Part of a small language model's weights: LayerNorm before each block.
Each number is 128 + 32 x the weight over the matrix's rms, rounded and kept within 0 to 255. Layers, rows and columns count from 0. Numbers have three digits each.

# layer 5 MLP down (transposed), 1920x320, rms 0.101, rows 926-1032, columns 192-255
109101144104131116144116100119155183138094119103136149093161166144156135163165099077145145106231104074171144147118120151178138077124177128149102108102227154166159119125113127145113096151117070
092126145129169111158135094155099082147146166117123162134115155130148132181105108102075097130123150117165191153075176064133053210147105148128152093105079075093098145100094126118117013107086115
112173152120132165137081165103110148146088158150142109119120126166109161121149113128125183075126135185130162195116114125083075101152145124198144126165129169138106100138192108119087152102114100
154116183116068134109116162160104162114073124086143097119095109131104124206087182179106161152055092143098116118191144091140149121108126084171107051154165106120156173120137143166159059062141125
085169144094174201054081057131104135184149153103079161063167149118122160149140140113087137151146154130119136126147182119134102106163136101084130119183113163117166072134129107114157166096076145
091084137088154112202053153142129118106115086140117100123155110071112124114104120076152055129065071105142116015055156105146110151109159121127113114152141107162174107154118134154135169133109126
212122150141138080123126104141092141139092137095148141173177139134180123125083149161054142126158151154148248157130146146098131122105135168090145128130164092174195126107171134130116138139070113
126098137103101141121122128139095107091072150140128130122129179174138157084195139154114148130164171157100080125119167098127122093127140162138158150145149095137125109086137137206094160074095161
099116171109091102147106107127058140149160113141101113086145158154142152117151150119113150104134149212096101127148135032137140169073152136079134148142163167155150129130101123120125149118142124
120084148057155094095106162084156141128162175134111170128096109056115128105184109093123158153099098105057055144098128206103077171158126149185160127152097088162160147140167084131123115156140082
124091136079130110141107120123146098166100144083112174147111143119169058173156117165119212136120129118198207169101077095159100156147200123104092122166138124084123118129140102088148173147137103
147122170163144125103117119115063195152098098133129122137141138170098145030110107092103115134112173138119135168148130159066160135149139165127153071104138156166123142222093137117110144157182131
123124150134120104150136124091130122173034098134110096145107135125128122115101171125126163151175111091131119129073147033104095078130091157124129156179140135156151124103134174060155111071136105
144058102097113118098184118100124113121063178159087150098155107147196145125069144109118156143152086084162126146092128115131119198148097109121105113171108127160162172000108136127177129140146085
146128139122182110161093156193144174169129176142081100135111126079137160107123149130102115169126148101097100164101141207142163061116135149174118126113088157172078101146162131089139149122159112
178097131097138113119174116214159138129084118127164182207167139155152137141201158186071113054105107077120085100193145138216131158082173135098186119108133161108096151119152180123066081123130117
097129121172082112092108128161100122133163119116116082152146131092113122141129159115087135151087157098138132091094084138169114136115124085114039163205147147088106082171135139074166143086146127
080120150147129141091027106112098164084140157157159082076126158095136153114159142157160072118057141176138137106179134128112166160140134121181165126140097127205102139211108122161147157123133093
088103155142123141159105079173102156116100157110112101105153116202097172128104112112111110112105092094065165159101111226105077106170161180108141066146143120124134126100096166122144142185073159
134122139128115181109140142125130123129056097101144102149151167110173112143134141048138105118145175071054072155099106188164129119131141174067167119157119130120171134123142127187100105142121132
079147058108100086127159141150090046149128099172098103151136184122117143126134149113116148125102135120181140130128129084170064110109087137199071092123127167130105083150144221135107146127125090
163159078115095169114107114168137139117132119208177156104101154136110126100102158163128118084152121102140102142136156140139061107106150117147158145120170099127089144112122100137142107086132145
170110144088136123111087183130137141120155162110131126076175138097132174161099146141131121140153114134168113189127094094116118131137105149131113115179099126097125112203112153072153189085066079
174113148149148095187118111067111106120105110194091132113071161136101121152130132148103130122160164111148134105083126072131123169155115139184120213112127108168129155138101186162122120122149130
122116115151175123124084113104152090175190111176146151102089149135076141139152163139177113081158127132118126139115129169106149080139106134125146107134147190156150139194136151120104095182135155
146117082117087137147144079102056167079110149140136096143131130116116214115139118116121153147116103129180149141127132110088177088122208101069125151094090147121106140159144103125154110187177158
142179073102133126110128132117106162132125166156109127140106130081138117109152122123162109105101120157103142151159166117119129154078120176123090131122126108131122111170142153080155107140062155
181093166173115176133065125090125145156130158114150062127128178153183147154158144108138164115153102191092090148105087143089101104118090104083105101089106141140088123097121082090125107121201175
134096102133144148088156134110107154091132169122103125127103091068122142107153147155154119081127081086139114175092119142128113140134075122165153100119137104067148114080139154117103078144162145
140160135141148089123154142190119201206145156163116061111140213136147157117068178158130082123216196169122082138161155109075151130100157073091158170141166140105155116219168080158136081164141176
089155129089143162115062070139123111126123121093151092063149146074081117115106115100138164115099173167089129094195152155150199080135190112092093099125131129066127075101159105118113092097166190
147109131100126149142178115151148119200128113118173133118123087140173143161158138164114148160128159172105121156143095142084110128152167193117116154133132117091168106103139096093163157133122159
132108149127136133127122126170124193111101142114146114167197187174111080099122159164167091061116056161177123115124152168140157164170117085112130111078104098069128121136125125146123101129153137
172091144130144096138144147121153121107143120138087059135099108134126124124100093099110056123095135136069120081148117097101118167136136125052064199171141109148071152127098115080087146095165117
100099109185200181094085110155138140132087098053162132175139136100171142135129133128136102076177101113037135139116155140146109143073178130161160144122113152094162084139093116115104139070130192
102157138136167096150064075095115117141113144109117144124110160136151181134129145120092179132117154165098132112071127172126113133119138126146133131172166182115110098102131100107146148098119094
125093105135116162139157142135180123068142151155152134197127129102140118160148157236075120192172187122071157118118082148115159117143138169123162096061125158046160138111117074140154125102114179
153143112070113123111138096116231093120166153157117222089105153141142110144157112164103105114145101127138100107167118033133180131177205178126133137204138119159159165137144145090195096128185136
119140170059170131170142112111153179074148150083156121143185130070118090151075177093109137151165124109081086122147098220082063084122148173161126092144111161115138124101179131099159185171161134
120121187115174142186106017108046100177106128103080131160122109117109105167085173142113117126110129109141137109120098119078201122105180154115035128116103118134122128156139156106128114046098061
094127117110141102108139165105158127083125165163161106130143124132092113156072106111129145129059114158078105173145127104100159166092138120151199152147097100149146187142104108102106154155124179
167142156117147102139132093145103124150115140099128118140183140128147078107146106150118087131163117091126106104158169080057124146084154071115152106145140160101102131093164115149075134129120163
087129084158163215105219168136113132091124157171092148151079117133159163147155117106111154085188121153071125160133172119162127107169187190062146084121114145125091091087112105083136165174149106
171107158128114157159069081137121107142165079157135140098139112119089129147054092097154107113149118093144127065055115121175087167097159098102176144132089096085160070137134109146106075099123097
081084197062104085121092135188091147102127176129135094118073136133117169122136093131125094132110085170116139147106125129110061199111116105090142125171102145110115152141101149188159126127058122
136169126051076130118209126093070129193125144141202087104207112146169093142102164142137209087130112090075120154145133126112147137123174144109094154135184120181120142098119140078175157073113134
126136135166137123104150140161127155105173134175124065146198122135089075069165102158120119098035147157079102161116116121136174159158167089143087063152081085066111154161122180145128073090138124
133146044099093194027063157158126061125179246189158145093121102072097160146162149134137154091174181140162081122150137133149087105131059168135128059144076186176144141135170145176166136141146132
156191176131141152128137113134070121137116176174130123080142157056091110187140119111082050122199169075113076116128184105174147134081188151148164127166109113090107133123137091089092137170089169
133130128138113140153124132108096174110090121144138167106097163139193139098091148184157151133101131122135113143095154138041081140109117145082034121133081126108199177108172128211138099175152084
141134131148122050156123170203152156109064110152137099129126136144100169048157127089118130084158205130176147110110120085101147146152110096149136109142153125108148105072086180121127156076144079
165115130094159112087082144089123195090117123098146125111124189184169115169158126116125072153140119113171169098127121139104225126171138108096115117111089140070093098109146145092146137101094163
100085121104143133093178125138104139149151148133185169168100152154147110195096181084179076164089113174136127169125142061117187156159161078121149143152144090109072081081145138093133118148083144
104161126134156158104085154114167126116118111119104123205184094088087132144158099109172187137169125146172111122107142152083127157161136148171089162076168140118099170165140124108106098182124107
136061124106151105099160075157125127117160107137110140057180099091138095136151113149126107167078156136146132114154168148180075121111171111144114128148057184148158153125121103169140143154150161
115134118146140124102162122170123112119143113128169137146096069111040157138087161085118109093146082096156175089066139150140125130129095151109090111158133196166120113151099123122184075104072147
180164139071137112145082118153067139096161149112130166140078134111167050109132149139125158101187188116121171117159112130089184132152160131162165105096135170099081135160105164162122134144141111
149122105149152101123163076130132079131192147132133062171158124174151105144150132124111184073173199122139095062126091156112065111117117096112101130138183151078131121098103140130131148154153075
134116097080183112125157144144207151110113173145137118138173167144070124151050162114092151142110103178151086133172140127123158090094126150111118126098139134051126155091192076085082121110078083
176205106144177127072069148131179171094134121131155073118092140137064151141193117149192145163111154124156136140148160185177187116118195128046142124072105118103107138130138103137108161130143148
147088163137141123142124105102106119124108100112104133130138126207190082147144162061061138207164128091124117110198165102141130152136091159182138122178103151131041112116124102149116138106129095
141144190121154136103117210136125147147097138151094133105120185079171143117153150100190134073126142178203084107134140079190108122136156151177185147117148075158151133146115112122149102094081077
150151097149114111088125118161156126092191120160121106158121170110092151149077126123116165179116125133181151146152144098042129131112099150114155091188115138078120120147117107138182134152115117
121165123155129146113177069124135129127135074198063157044146128165113095142107070123164143142105105123114120140039062139114069120086176098110134121066117145111024160071096175142195108095133168
107152039159120158129143176127157083148159072153134133096104151134102138130158201083113121100148145197082117115096168138146145109186126103057184126131154169130118154164090091101144121137087075
153137051066169166151175119129127113120143146101132147115108095140179104148098121091157092103059151108137129118101121143154096159094119126109065069092073081143119133074147126092143130116061123
162150148171097096130122135090130107101168148105100100121051106153076139140132155145112115157115120136093102118169097095175097168125111143084135156097115082126169138133093136162147135100154100
125131126176163114110049130087092087141093121126101149162172146140137145117081132140071169145111112107180129117095166150117130154116093085108160102157144141163091102155111115121109166164149111
157126109101098098140134124115125076119102126082090177099187112109144075150131132147136138132094129170163113129179145060123184117090149136121100114131132145081078166180178143114145186079127131
109220174100102141190126080125130142193116101098117086081129102133103107138077090145142160153176108150156109115111076095109090127062211129182115101106114090115088075120108128143056081101138134
138066085131134106120155167095146144124091125111140125086129133158108089143129093091113120170125172097138103148108128138147082109194117151110098101123102093151121131144142128128191087097137159
141161164086126187124128095140087132210083091115101164153112174070178126100119188179148138115166125175155139151107118092161070095114113102132110168183167086131114135076149136104175169148107091
123124153073186179145156042145153200128130096094124175105132122182152172059059149175105116074121094088114186124100089127158209072164173108117144164164091180108179109122090130122093190128142098
125118128124158097142131129153157131155131102100129094073130174104110148144146144105158121128122122121133177133163128086118127131152140081195100095128109098112087162113103119131098123121096172
083115085119154148095194130099150120160149129092153117147160071151121113140109106081161109144119115153083074160107108142107149117124118093107198119140083118134066100110181109090089087134155122
109182133173150068102071109084095076066187075111155073152171127092156096076166209101232132131145121086125139112171184072135197135102130065173186127097175124066114131095148084114097168176145109
160184116140053119081094146097107108133143096155179114137143130100109104162096098148170135111169129123118122128151083091166159132216183129151131112195123135142097142076134131157151101163145161
166190160128126143105201128179115157155178129136154133122109173137079127141189109085125148110111097132103103098111156174140199123176091118128137152202159144099058145111122096153082135102167146
142118084112184142124136121105101127051116131145099124121132152133106096151195139127127148097132099065178125143138125129103070105180047102105162148129155134130138065108167169161142098085121139
137148165155114106154121121109151150127071113052138128111163169053117178106130142145132095143104161134136112119181135101098129187150164143138115121176132171176086109066084165121100152115157092
148152104098134175146140097113125110109111111144148128119130122138144188147165115128108174077117093156161131125156150147164093104101129145118161089136105099124056150096144106096136159057168143
082117103170165128076096107088045098118139095041111162131093153105136064056082074113085166085107119159191172106131117101147157094160140094056129146086181110104120105145072092135167135103147075
198132167104189089132092124140116168106034096122165142053149116113109171107156102059170104136137093149129143154119159153122172090127146080162137137166081126062112157096147195114135130181129135
131113134172166217070201174129167094074154065136125174195102071094130125122134182077143166109181104038106121165125109052195122143114154087090082155105144087100107112180110127049133194056096113
113146141147085095104110081119142128106151093083108140151107178152145151093167140102123148094121117153109156081133153183119092127118109180105154082153141170130106147111150153152143147120189103
142155062154074139148119110070106126144117191131165120145139130112085094136054109114139125101161142082160104125140158149115140122144103123088071072152092144139112167104157113140143163140115122
137169091133128097080131142154141111156145137178141113165139119117143200157137091091142135115126111112116124118092068093142084106144107105111170130175146077146120167186097123204125104125119108
122074071197151135136115153109074178152191159091091135154112154169150118092124136130130139116135105097085124131127131144121095152150128158124050135110128132109167136138123132108119130121092151
089162137133131126139121144094117070137207131068154146094194131142099103080093129105165059182139105124149085133098117182163057169126105159112129171120161133150162135115143076125109153134109128
113126159142095125136133137124124129131165122129119156145125099157055129115126125098057165179149147108139104193066145101115123189105121162136110135147182143146166052092084137061167134070147119
082166113104109081112139130141066125103081114121094117150148126117137171125127151095093159099087126105106142156184131102117084129151184130169148140160131112087113112107092120096116172155158134
134100164168160156191177055119171166133146115157104154105120122145112105099120182146110170113074159086110147125145116150106125128142099138093141109151100116179143106154171113101100119106144138
050156144154136117160143145106175113107146157122111133159173129092128153196189145147088170136138099101158094104142097137197159071073124155085150108076118133156114066130165146130123100140151081
107136130155170129161097131149083111132150148140179096028133124089097153097124103107142139084129069142078146110123172158156109100220085112085135163138102110191106069150132129185093118108073123
113120118164177109124121104138109093134194112135115093120117153135179128151135149106111118089162029140180190180163143109116058137092143137145115158146063127152153123122195143129108085164151148
113180102130190076140168145139154114132130151148136156133161156193143173137128098105171135141160077128149110159088149153079134140135078106140168092191110139157106137154151162088144125216146207
091136159119145119079120133088116108160095117150115105121108125063134100135149121142122115089132056128141099198104077113138086102106152147104195132166088105100155106039152126171131184192155188
103102138140097147118071096075135155105120131100159147128146168122084149120109094160128126141087110122103175109183160103113126136136133127178103130209078158154136114145138158119111135083120101
110127149088166186133101176120040102139101135118145131132140137102053115104084086115157153174074151123084073164066093102133126087153155137102115133145146104135140137093082147120149147154157192
075166126152101097123104082126084085174163110183104165054138150153138147148152113174097136150130122126124086166128161167197203125142160190167128123112115168170195121133067162143094130104122132
128114146171075105103148120107127168120159120082112116110125058128118205101110180131119086177158159098107115110126134021118099092117128142104110189099178207135138191185182164101120129162078196
055219151139171092146183091165054048085158142150089129126169128118098100198106110168165124137180107094139136097108144089166144126124138139155100199137084127102121072155086121104162200176201129
185104128090150134088152148118128109088033112084096139143175108069138115128134132120129048135109151092091163101147149156067116123125182171180111103128155135128121173091147098148121129105175133
109095086137168097141117081112091149157101102161077127122121169116141071125076159105049146149133148132071096118200089063128088077111089114085110130097129132145125147103101163131155121129124103
132102165085110150115153102062138117151185167129182091111188160142233146071112132197144119151092110152127112211093190148073098115117131148150077096136163123190155105180072157079108114066115194
169157141140160156128051107113124102117136120140152116104129088091097033119160151153144133103128154132156083137124134137153175139139169123179120167126151104153088124123118143097127146105104164
140077129178105137154136083105119152164130166100061079130158116150149150062162081167133094132059102124169076130092112130110126107139123161129087138132123131197105156127114128138101112125124167
# layer 5 MLP up, 1920x320, rms 0.102, rows 927-1033, columns 192-255
133075092157157167067098074154130093111154133110137126085133082204127126112112104086148086126124101141165149158131162133144154117132180116140101133130121107164112141072132118120125147105117133
108117143114132140146148091138137178121149184118139091130072080157137115124186100189128087153143123159169142129161147118187134147107096153113123113073094125168142226135083118169156124147177139
086076085140074127160085169174167126099200171142106148104101129118134093174097126116137123108102064173129146107095147145121147096106134132146099048120147149144125153144087136169084112132100118
153110128105078158209170169046115088159111123114152119124160053144097107095119151168141136067099058131115107128131106102099114104145092121122146135067140098084106134144115122128146132172147125
170139109154149127144156157169125152186150151098150120138113195104135153174174128123130166071205157089152158159149178126151175103139129127091132103114128146157150185095076120155119097102068158
113112114147104140098134127119102089160089117175117136118134128108124122129125180137129111105069167143116167157105102155172169104143110132103124135169100173133068075069076180144136118159120138
128174142130116139131150120126166062153123108200149192141097146101124100124147089138126135116130073166120129147193129212134116117133146103168116102126183108120119101190098133130112113114123103
133140153100151133133132164163122148137113184225131159131139156125106108088117136088089151201151127118146121094140106107099163164161099103149082080132134149155142115172173179080120134152139168
104120121151109127170057116159149213117170138144129065137119115142095159155153122155130120122153110132111131134115069036166127163063152132118102103148100134080143130083141158159168115145087131
160170132108112067123100127146175159087148167101130211148124146150107156147145136149204137124096135165136106149152152109155139128144116071157100117150130108165143096141156099193133081100182132
093153096117075141070147192136083132083100151097104110071102143112125194074125117128113081100056130105108141137117150141140176119165119143123133126117115109145126111138148174143125170121190118
123100129081151115062107124140124094121145116129158149141142179123111163092111118110115073117113103147132098145072170123132122171132184146138093130075104128129116133110119153116085151120098170
143110140072126127146127144051070156131167129156172116142099084120214195113131070116159128175108144161141114162123102092162083103136114145151175084142123150121105103125089153190137102166100120
143123116127113125106141111164085166149154128126178176106138172173082122142085157136126092087169105210144133123140153066178167133116147108108167182110150123130091159140136137068141143095162084
113110068130093084099119166081147131167175174118119141097114213162142155091116082111143174162175110190153097129095078121096134084105088145187073160157116102109085181215087152123177159121065141
091131161113169108143108148128094103102143094166194143118190104155103148138088160155132127151142174070159080079129112111096157127127170148144077136147126136111091165114160151136159159106163108
070136083116139076051100056148143120134144114203146077143194113132176133087133154150163140150131043124176128185161072146098132135093086072116117131193121084139113106132131181133110087118135130
032128150167077053121186119094104160155122133073113160099158114154148117106111122156179128126114170147136109192108083187109150145125096153092123072171152150086095143105126116163150147100152114
128137099143165115130126182165131094105171111208146139168144154093109086182154128108115118082081078099111145149136185086114119158107113157073144091110168160075148142172110169137121171034155110
096081097122134152111155230175098138170173157135138166143130202123150123118118135171150170126094137185173077143153088114059133145084139166166087146130130099109117153163116132092098084118148161
112111070167143124133122130200150119175147129206111091176173161162122158188085087156136133169135092152087080125126055054123192138102143172087169161114151188094116078111125122083158165126111102
173067116177157187140161182071173092168121126149145140103112113165160145098121122094088185170076132120125159122155178112162156138201161118107073032139123142162145101118138064119133180080096150
090151139158162129086154119142162090122123163080121194107115167199119117069156114157116161109123148154129124133148133120112095137102123131131114047101078133134152097083133170157140158159108133
147121136057141148110139108155104153085119116116168105133067107142172069165134104127093128112112078190141106107130117161158148154121169134116137088108124114167126154107106120113102117161084104
108117137145158131128162192118109122125108126163138089103109151146119136151105183110102108174158142121111117101135089131121110175103122099056146089103134207145132116161114151144101117131151114
107122140144152089123112159153108125139140100115139120098109161133107166121109161135091128113103116167096097087092063083174152124176173083125129142121118153140099143131146079214115119178163135
077124167134135116162124103135069133095153096167087155135108121154159168145203147096121117072062117171088153164093096116159136148155109156151073131099120158119140147156120115135168155109128143
156129089112147079133121103109167100086179091133114149117159086157075094133104156169188113094119185208068101152101095100107112167105179114128070123190156115130088105119132063139141134149120164
120126163158144088103145142141112122108134129117065153129166165133167130094066095106133134159113122151139072171200107108143201128178116074080157169158141102172096139113133133195124148129156089
121081176082112130194146165127179117114161121115131118096165172084140129140101104155122141107145093163159123095078171131125126111128153115151151107122121150112118143170151144137181151108145086
168115112161050068148164134152070129082096058139183099098146168116065194159202149088156114063099103129130166117152172108186159135129195093218133133170144075093077059173143159130110097112181145
145139169187163141127112122136189126141109124175147121134103091150157150140078113122123102142138182089154131149115071109090146073130132137089149125120081142117135106162175130103167121141180139
161109133110155111015094134142114087178182151136103092110183158145118146133083103178134192136135146167107134138151190109255176110120096170107127153121075123097170122158148118106123131116130158
132173086150072080110146119096205109137109149136066134099157166149091119094138168164132113179119141108195171159172112096113131150140132110104127111132092101169140139158129165140139131113096105
155094078141110164143157100155141139198117179145096205116209150083092088146177178111119126113200098068121168108084101211163142169125110116077161113106148093151150111120052080139113149086105144
129156099131102180123130158184138153139130171095127117117127185129159099091113217079122123121115131119137155149145112111157114156135145107116179129115115196093147172096086072182125172164072065
143082044150136154085111141059116102085121106108116103117102126099110157142086130095121125110134124107113102068093099162113148132156174066056097144130139134144081097138120166104151125093134077
129130163144164170111141122162132145072130128138200140168163107164132100139128147121121131135204095118127124113087150148115128147174129114123183132182120111072100077203136081131148113155124138
168080166124044156121102135130105113102100154123151096104139145113159132176113130170137149169103140119192114099132125131165100098092079155099068148168124172175134119110155130126126073091093086
112163113095131155134125110156139101128163136130180133108118127175141066134130157209136082152167114109121129100151110167128165185131119093127108093164160097131144073131087165166132092117119094
149147121119120116064098216125074090137115133138071124129099148093142134207138124120124167121125150140121103137137155138172127108132096114135115157165120133103101105117138143108134155143061092
122178113149178136087169203118139081150106158163093117134113172181186135165130167108072111144074196202124120103093185095150125123098164126135062106114078101120100172146142115102125194078073125
166089101138121129135162035120109062167129117161158131145133124171135146087206143163167021129133180175118213125134123120164134174080114113131094093057091154084112145177106108114143153149056167
062167148105180204102144157181122124144133130122105123189139121137120135110146115139124092141139111170124098125077071123145134089159086176177136136127153123137092132159174164126179113128114139
163140178112106115129098149166177118095143128125099095160214151143104128140128124122095132108082129149098127085099131095123169161135122136203137101143129091148181198088113121146128149059085117
084176061170161072135117134111181169155081099198179127164138138081133110103159065127125158164116116117215111077085132066126136106109142132075153094115171063130170090128134101107169140108118102
163096132098139192132153160114122093091125178129098114135084139074170053156159148159157145057106092112166112157125130130176156115053172170110108136097099100218103142147145161104082107170082130
122135112138160125144101182140133066052124147188171107116138153062123112133120114131120123149131139139125166179171070165136153077098125124168076137125129121108091163101196166116076185138135108
113166108104164113119109131144165098196123066102126122159101088084139128192126113142059158073103142130118148123115122136159132106155139126127097180122109123188122094087165125069115170087137132
166124058116152126138132195188136173112148161160147145129128108178148102126108190129093182157129079085141154113128088122115119107084109164148160175111100094118124126151078166158135154174148126
076136144220213173138056114139105173093091161182093204121079144169146101170093189102167131118117128140148109129138122112146108093082130108127112152132216153150148117124167076174133089048161127
125161156171150195106134127150111132119110099130139072106136177139118156138123110118127170089142166183152117124060145200185141153078090152104080119117086164151178119169199090123098087161137119
111084139183092113129148087104103183156149149124114148125149150160178121134103125167144121122124100148124167144134114122127110111150149149142129111089103127115118116167154165123150069171137065
171095129142209133108119151185153030133178131110140117167148219108078103072111149113155131122153148148112060138083084102115147076142130190132127133145150132078127055153169163104061084138138068
079129163087144115136114159179105152107094096171185129108118096162164140200117137095108106149173123170122145126131095069138154102128105083179102093135108089117130072162088184229149150103171183
167112112136145127114086214133067107119087146108122167192066139146124107110162171139109150143135110130096223093137184096071124222166107186065085194147075215131081139140122140128041128111172179
145132183071087114153097150167143108168137140120133101117101105122138129137125176170127192099117138065108113169133110144087126144099075168147099066091136094185138051107142151173163151176053127
139152102118117118127209158156090151138121118132123161149096135186108114116108134154084152150162209123110093121140127169140066073126072156123142107110110139098144142125123112193131115142080123
156195140153104116159079155158197154085137170167117153110125135121145218172143149119182172130060133115185126164131054144162137132181129104127166116129073032153170129124159082142140065063092123
128115091074165136073113104110149183129137097113129104122107112182110101106127146138087204191141157122148155125135143125108186171131108176093123102088177133189141152124127093185131199130131182
112088112078105118070107219142147174149106104151135181137099123040169171122056149087192166068101162117179116103107095116162089096123183192100115101111151122127134133112096107181134094143115119
150150107141095139133155062077163169143160154155187178105114104125145110173156097137168070120118110126112141115100116138100073181215129172146107143118111054105124140125200139177155098182181204
177164083118124110123057118120150139115141079142197150102138188143113087067161114107194109121082120179120096109138106103101172127102119151176108143182119132079133194151175141105048123167120089
136160101126103175186112140146193163131190100146130171131132127106135148124175155126111140128106155206125160072060094104243137077094106172117128166136140129131090137136123142098158119187104052
097172154103099091082126128158118136139130133149130068158172129165080129115070124138114138142122095197146125158171141172129110107136129108144121102139171192147114122149101153130079126161149148
138166173130130157154082091132144138153168138090145057150138125090156139097086134083135138128125106198116145117117144147120095161118109163140118158154092157136130183149147130136179152132098131
086133121126159078166196114113131165119164166152155135111112135080153076151178040180179112125148125106141111131137069127109115046072123112106113147085171127165102137081122128160146135125130103
150142151049110101123148131141138151149099084119156099133137173118136181151109147140052122114141183124091143122124130143129119169126176104118108123150117135126118137129068135120124103158128108
067110131110148131077088138140244164173140044109180102153072153079095142133135105152172140095118150118132122108038155107188104151085175095131096103134143150121158156116146100094134074135143070
114074107127058150110142113129115112159121158144130127140125139126134127103177204153183139110165158102122148109151172122145130104108128149135154124146153154132098074115118138152135110108150105
085108113101159154140145130130137155115117131144149146077099133080090075153078149126138083169095184131134117089083093102100133103106115131118113179120158090130163152161117120135066124062122116
103125111157126197126084113125143147057152079158139123137141122113120147177175137157147204186144038134154088124119095137114109124182127103163155160109076189143171190176155139141116182160140123
119160148132147159127140132108154107145169160171090146107147119121122109130148112119094125083139078169121137170143118110090120137181141075190070100064147145156127134087154132107139072113147132
132114162117124111145071145159066109152122093139126152161128157130128141107129089151115066116144137160087145139158117032141071129146096103121155123105120161099099161184070119121122158174133177
076078146109092143073146111118137085090129093115151159191164112056183080085105154136031178124107090078155101110088087191107117092091166111172151100097078157220107108132200108092188163188138097
176072125174142111158103188129143167118168155157112096152143119114150140083146122101156176146109137109145172149140156109147198121122134136117168142116095107061133155154139129169138149138137117
100116089187161167117102145165159155124120117137108137081121134107142134131109138114114137136136164165124163166160118111087112139127120109157138114125067162126132159170130171160213127151108197
135153131066192131129116077092181121126083159122154148142122024171104088153180135105130110121104083129081092132132171116155120117113130123152094145151079128122165177113105044113138127099136124
076104146133151128163190139151128126097096119137137094103171137136156139101120052147192127106134151118125130118137175134173154087089117075146119082141137094152166144093111235119137139192153102
197111109121191150163161151136120170130147124157124148107159125084159063070175132123134180155130193130117144096121128128196150137139059202050104119106134130122157158106143151125108118075122096
132186128098169099097137141130153132131141139122189100114164087087141091092135144149178239086099092005168158084042084143127143122121074126139168184109105149198108097120136117121163073146148068
132161121075088133137123186160154168119132090106145125094141124101147090126122135132145149153159139150105100125121085154110151102193109179143101086085135045136140140108135126100189154105092135
123120118132116202134141147115095142096086179161078150120123124122144116148115172099135136055091111161149150113112140099118102122180050066109166124152080191110066164115102111132119119126160133
136166097103168089159155132167074112170176099102126119143167109137114144147160129138078152126201141139072138144132135100111144101128128109125098168110147122095143129119111098113117128131135132
104136145132155156149112124155143160104155183164080126137131120129150134158156126161163158102096121096097145213086102149125110135122137138187093106152076133121089072112110175149117151162129106
144147166122102154128056140071138130145079071153152135078075155134129115140142138149143117101094138176168119175136165098104159123140191136145115118070137144077078152112148157141080206106139139
107146130153179123128119158175145079111097101091128090102126102092120157209161119146108109138100173135151119154131187112143136168147120089101083048092113168155198128149127147155092127206120109
172119203120128157068126201157103151103113166133117165155137209152168106114148170146177166140167113171114091182069142115116110110111106158143150091205094183135064170119145111127109107166103105
094107133116126120132122130134154158143130152089139151103086168102136171148153142103139165136084138109133137100142113120102118110121108150141082076155061180171111136152134061140085139086167150
130121075151172134200147111114173175117115119157180130107164145146126061091199141178147129104161143171189135080088092206111114068100129143144134137114124142135160124060160130123099083147116069
225177170126140104137227140193155145124129149120123094137089068158156114101114147114154138123094150134165099130118135176114164149125172126139141124130074159172169128141127077103163089118120178
104193158154180134133167079125135072074145152168113135160134147102103111092172124112146131116135071104119107119054076178068097145023139117114174129099139057110108137197121144138177126148112093
116119156111170089130096146106121147140146139161111119099154117143115141078162125096135172079167148120174149140182087113141155102128138112134193123175150106131099085087125113109120130149148194
115170137189050097115131189128121104097138080168143109145085124146085155116161138129106130132145140169104099152116084123129160105130110123138108107056186144114117181098111119126101064111183132
092084168099076115144167111195119162087106160147133104121081160068120136125147090139149093128118159123145160095168152167146122109137107136144074107080150096134139166098127115130146124160150175
134149126141151122140129122147150133054105108132108084144120124096166138147113135104162087167087148127131124143052135077151142133121096139132080146148146171111075148182147099133107179130136156
142105102136127105107125115140133163179116095116111048138120123147093115123111126193138077130136118150139110167070158125130119111161135146120152102177174124109051146174122147094126085120143103
073154105178109163080145142107150142171171113110136158194113163126142116142144160104110149170114078099096170139091104107080163074215115145157133103172099123086153144111064155142153137144121078
090085144195200159104124142187117080152124172091163127119192179095110134082126110087116136113122150094142117067120128146144155136107090124116180084128033182085127156109144140109171083087133136
058145092137108082150134124103140101129059171173123161088111101151137157132093100114159187100117092100195145077091067099170135112152188163112136087121152116149140123129117165091090125156072134
165138101087085097115030141070158181106092125196139129106191178189100106153120091137124172208094171181125085090101106102198137135170214115181157169064103116120165145118066106142202132128105084
135102052134098168145082098160132097136105143171160112103091129115129161124175151079122139049130149089120119200129109127127137150114138086119098134133137098097097092211168123145168087141147149
131162100141120084102124121126166103108135084131152143147152093097143150129206087137143117135150136138119067120112192132145150139122118191168127106132103079156108142151132128117121186163154186
146192128123157103126174171128133195150131138163185114189103116133177098133146122149184162138113123140121156123093206136127125158091115134196077137128082086149156150206115119108142117115122173
140173081131134168150085193171122137152119137127111138116181153173203140102155147163147135120127157199115126141107080155151127093135081140064104115153100162157105159129091178143135089113106134
098117129117116158080170164116118105162093133161178177162161115184109135141167153121164144118133141172086117122108166091137067114083104092150132081067056181076155222122101196128135118107178127
142132121138085154125106084099112154143118147112120090105188149138062125092135197123156154114147113127165051110115119112129134138120083127087085162154148080104168160159090139153147112089184118